From a checkpoint of a small transformer trained on Wikipedia.
Size: 24 layers, width 128, 2 heads of 64 (1 for keys and values), MLP 320 SwiGLU, vocabulary 8192, 6.23M parameters.
Architecture: RMSNorm before each block, untied embeddings, capped logits.
Training: a variant of Adam for these matrices, 108M tokens, 6568 steps.
Each number is 128 + 32 x the weight over its row's rms, rounded and kept within 0 to 255. Layers, rows and columns count from 0. Numbers have three digits each. The size before them is the row's rms in percent of the matrix's.

# down: layer 5 MLP down (transposed), 320x128, rms 0.104, rows 298-304, columns 0-127
# gate: layer 5 MLP gate, 320x128, rms 0.122, rows 299-305, columns 0-127
# up: layer 5 MLP up, 320x128, rms 0.106, rows 299-305, columns 0-127
down298 089:119117159136151179125128089049125150127094103136162126080162081088106167177125126114165175159134063146146074106169143108086123157111111147143129116066123132144095151128138136100120047131090148123111125159160141108178139091091206125146094116182091075123151089166125116224183126153135152136133128121159131137120137121146057113077098161152145126099132175143151180137123065076135180117145
gate299 123:084093155174081161139134078099155063118134125104106121102119072149164159099087095125163153110150090125140054149132160109147134176157129160147136118104051172127158106144132103160075122144111110143155169109079175168145121075192129153043110109105087170123160089098133051132142101122113159178107079108136123182147130122118114108107145127174169116098143150161168124151086209160119152127129
up299 126:147160177128084139115172137120156147072059153128126105136159126174142093168139114132136098118106158123205147052185095118160155124070095120145125149102110095061192128112122163121132188142152143125142106185168154097163162142133198131153075132115096152159154166125163102145094139158097144106092088105119096141145167134050167176110155107122160109125096217124139141175120152098171134129113
down299 122:152112142170142175133105118106097162145131133058131127154138110138128114131039111121167193148153095135094132174106159100137152142141113163154120146103153164108166125140081062153132170157167127127142098154153114122191130117175174161131119113091134134150123206104158183110073085173078108145082128129107124100112177072044078191140128152078122097085122188104131169129094150138167138091128
gate300 104:155160134113160102113153130109177140124117106133191147106128079159128120063114073125145158173166148092105146177109126102122091158113182102068130074129138117155213134141121134144123163139123122144105135097117134078176172080048148126135151103106154154136150074156150125150118093198136121181106099123127137101062075178098097199123076157174154117135158124173092155117095163159176176120143
up300 113:151150096144174072084125119144106179152150143114132131062153127137099116081131081142126157147090174140097178205106120141162120132123147049076107061158181081122214169145141099133119085118113147093098151109075068121108166091081138116142150151108167142129089090150152170136153123214106141161125107131134101087095100108106094184129111151195164116135118111143105100111118124118153149152090
down300 118:100126113109154112150157154122094154145128143104135172045186151165100089125212148102116037146116123130119188114163084140146129071101145106108136128107148161150108130120160113116106027072121098176115117095119158149058108182131140093157104167211116100135146181130159158173114207162142122119099157134117127071152174112130115129138110113109130147082122109126143132102160141102108148173102
gate301 077:172091190149089110117103149129150099163163167117098103119148121141152098104137150178098135124131116140110063125127091180159097130133142155088179105089172137161152124079091102117073148105061058147108149084151188086102118098130149069125153120198139118134110131169074128118128093224125129150072127162142223153140119141146128153166087110108135108167096067101160155132146140113117143108101
up301 086:154109135097092079153140138133142116217083104151163112094131129103128159131161112141132151171112055066104163131143083128141132126103180167091102130160121150132136091070192133118127094101105129076116159136129132166141153135129087064136076145142153181153125087128158199133122109080202140128090072123169149116094130129136157098176123092125156128070134095114043113133116129048169160130117
down301 083:138116080081111105159090074105121066123096154090109130143157121124088129130137038101090112193129138152132133156123143102108128080139172123116131120134166073092123139096105152095088092144120150139110175097128140116161135140091167125142049148214166138119204103120112138104118130142123079117160124138077116088128161119082124091161097129164201115112132144165130050092172198166176147157108
gate302 086:101172133098058110160169128131087079128195123164138173105094119184177108091120110156131087097149116180137142137164115124160127122147139063172093133161134162135133131115139129119063158105099135115131142062070200176122136054160158149111086128095070082096126076109127175081095134097116163154185101114109127156137143130134137077104112051108148117170090107077108104145119141109143169107139
up302 092:147093144101101103074171146120137122114155162101133047118148102160150174104175143180104127080208119153119060087207130099096114139151118184076098149102133127148146100117122156149058183125090134101131123191148070121136124122089104133135144141149085114124112116153136203132188123064119093111082124128150131136139127114161112096097092113151145137113112200094158162141119116171078079085116
down302 096:137151074125161145131068114144098129153105134137077073098105078159111112150103085168125120130155155154148156131068109162077161152109100073163144148113183172125090112133173100112152122089114172093082098150132171093137120076150116160180105076090099107172118123083110189147125129084048144147138081129134062123102121131114194142174064139093174108129131136134119109142165070103078115097149
gate303 091:137120130120078129129171113183137083107195079090127107184118166120102089183108135132061141175112077127119125147107119157126172176129152097140118178122150133088084168102114108139112144115127096101105063133168114032134100141097106089136169094120150148112122191216109062157122137120141069126152173127119116143151115118186154139117147182132119119152141070079104117153169129129121200124112
up303 095:184146134098190160162106141138059142135105111163163164115124132132137119109178158143115098134139165180176125074140159082082175128125208085121154088120108106122132053140156080124126148113156160111093160160130079109153154104152127098175081171125114053095108138122142152113127094139139051117055146108174066113118182106101105144125073115146110111134143163133138190107091143176134129105093
down303 094:103103166102160128107161063087139119070160139112141132143153080104112122148162124109130126124090152099119144134138103103132097101164156146116142106134116157111115142128078127130112080139068119143114106162098147066100088098096051146112091154119058166080118106121155112174138122179040108157091178116105095164135119157080143084181198136129127137142086102165149073181209122123155153117056
gate304 098:115177111099142129069131071148181154145133124141110095048100125123081139133134111136124149124124167127132138142077105126127154111086153107084148075075109097143151174085125193125143169158107125099065136107162187099137111157019157067147178130108131089105093116180139178115125121151138081177109198098150207121113125187094113149181132138114138122154120149173113126143148098108119147109120
up304 103:146186122174135142129129107080173196135141185132145116107102112116143143071089078122138165186107123157059202178103130109081165144182163123092131133144113147167125145144106096085103122117082099070090176091086198114169137082129125128141098122109063154113077109126167087153149087161135094152117174133066139116109163152116085126147109124094169153170099121137130112105076172137168159120135
down304 102:095083164102120201114144168089153189129186082100141145128110075195098109094103180128110100138154142156141151109099104114109116071088113083134168134097180136139159159080113106068107118091154147142124119127144140106167108148101153046105088105184173140120091146112157117164133092158117125109110122215138169091139153098109082149163114133093142153079081096159137133115196128096082138087111
gate305 094:138101159166145143112158110088206174080110130153164176149189112125122136149110088165118167178057152137078110151172113089085198106138137111156115149117132106160116132135144146104124099123116110112176087061078142105131148038110079122148094077123114110108136105162134123136139128049200128127167161153094194095143140162185160115098139082110133143116097112141116115171111159117104177092137
up305 096:091141085124132142077100121159138113174172115195149118207138140126164126125132092119210093117155161145127130040061155118178134091107137145067159091110173079104159179097122172140117106147133197119180149163161139131169104126105143095115163138130104122164096088119137102162144157161135144089155139132220114110071093099186105173197118138145134130157132128125146138116174126140132145120145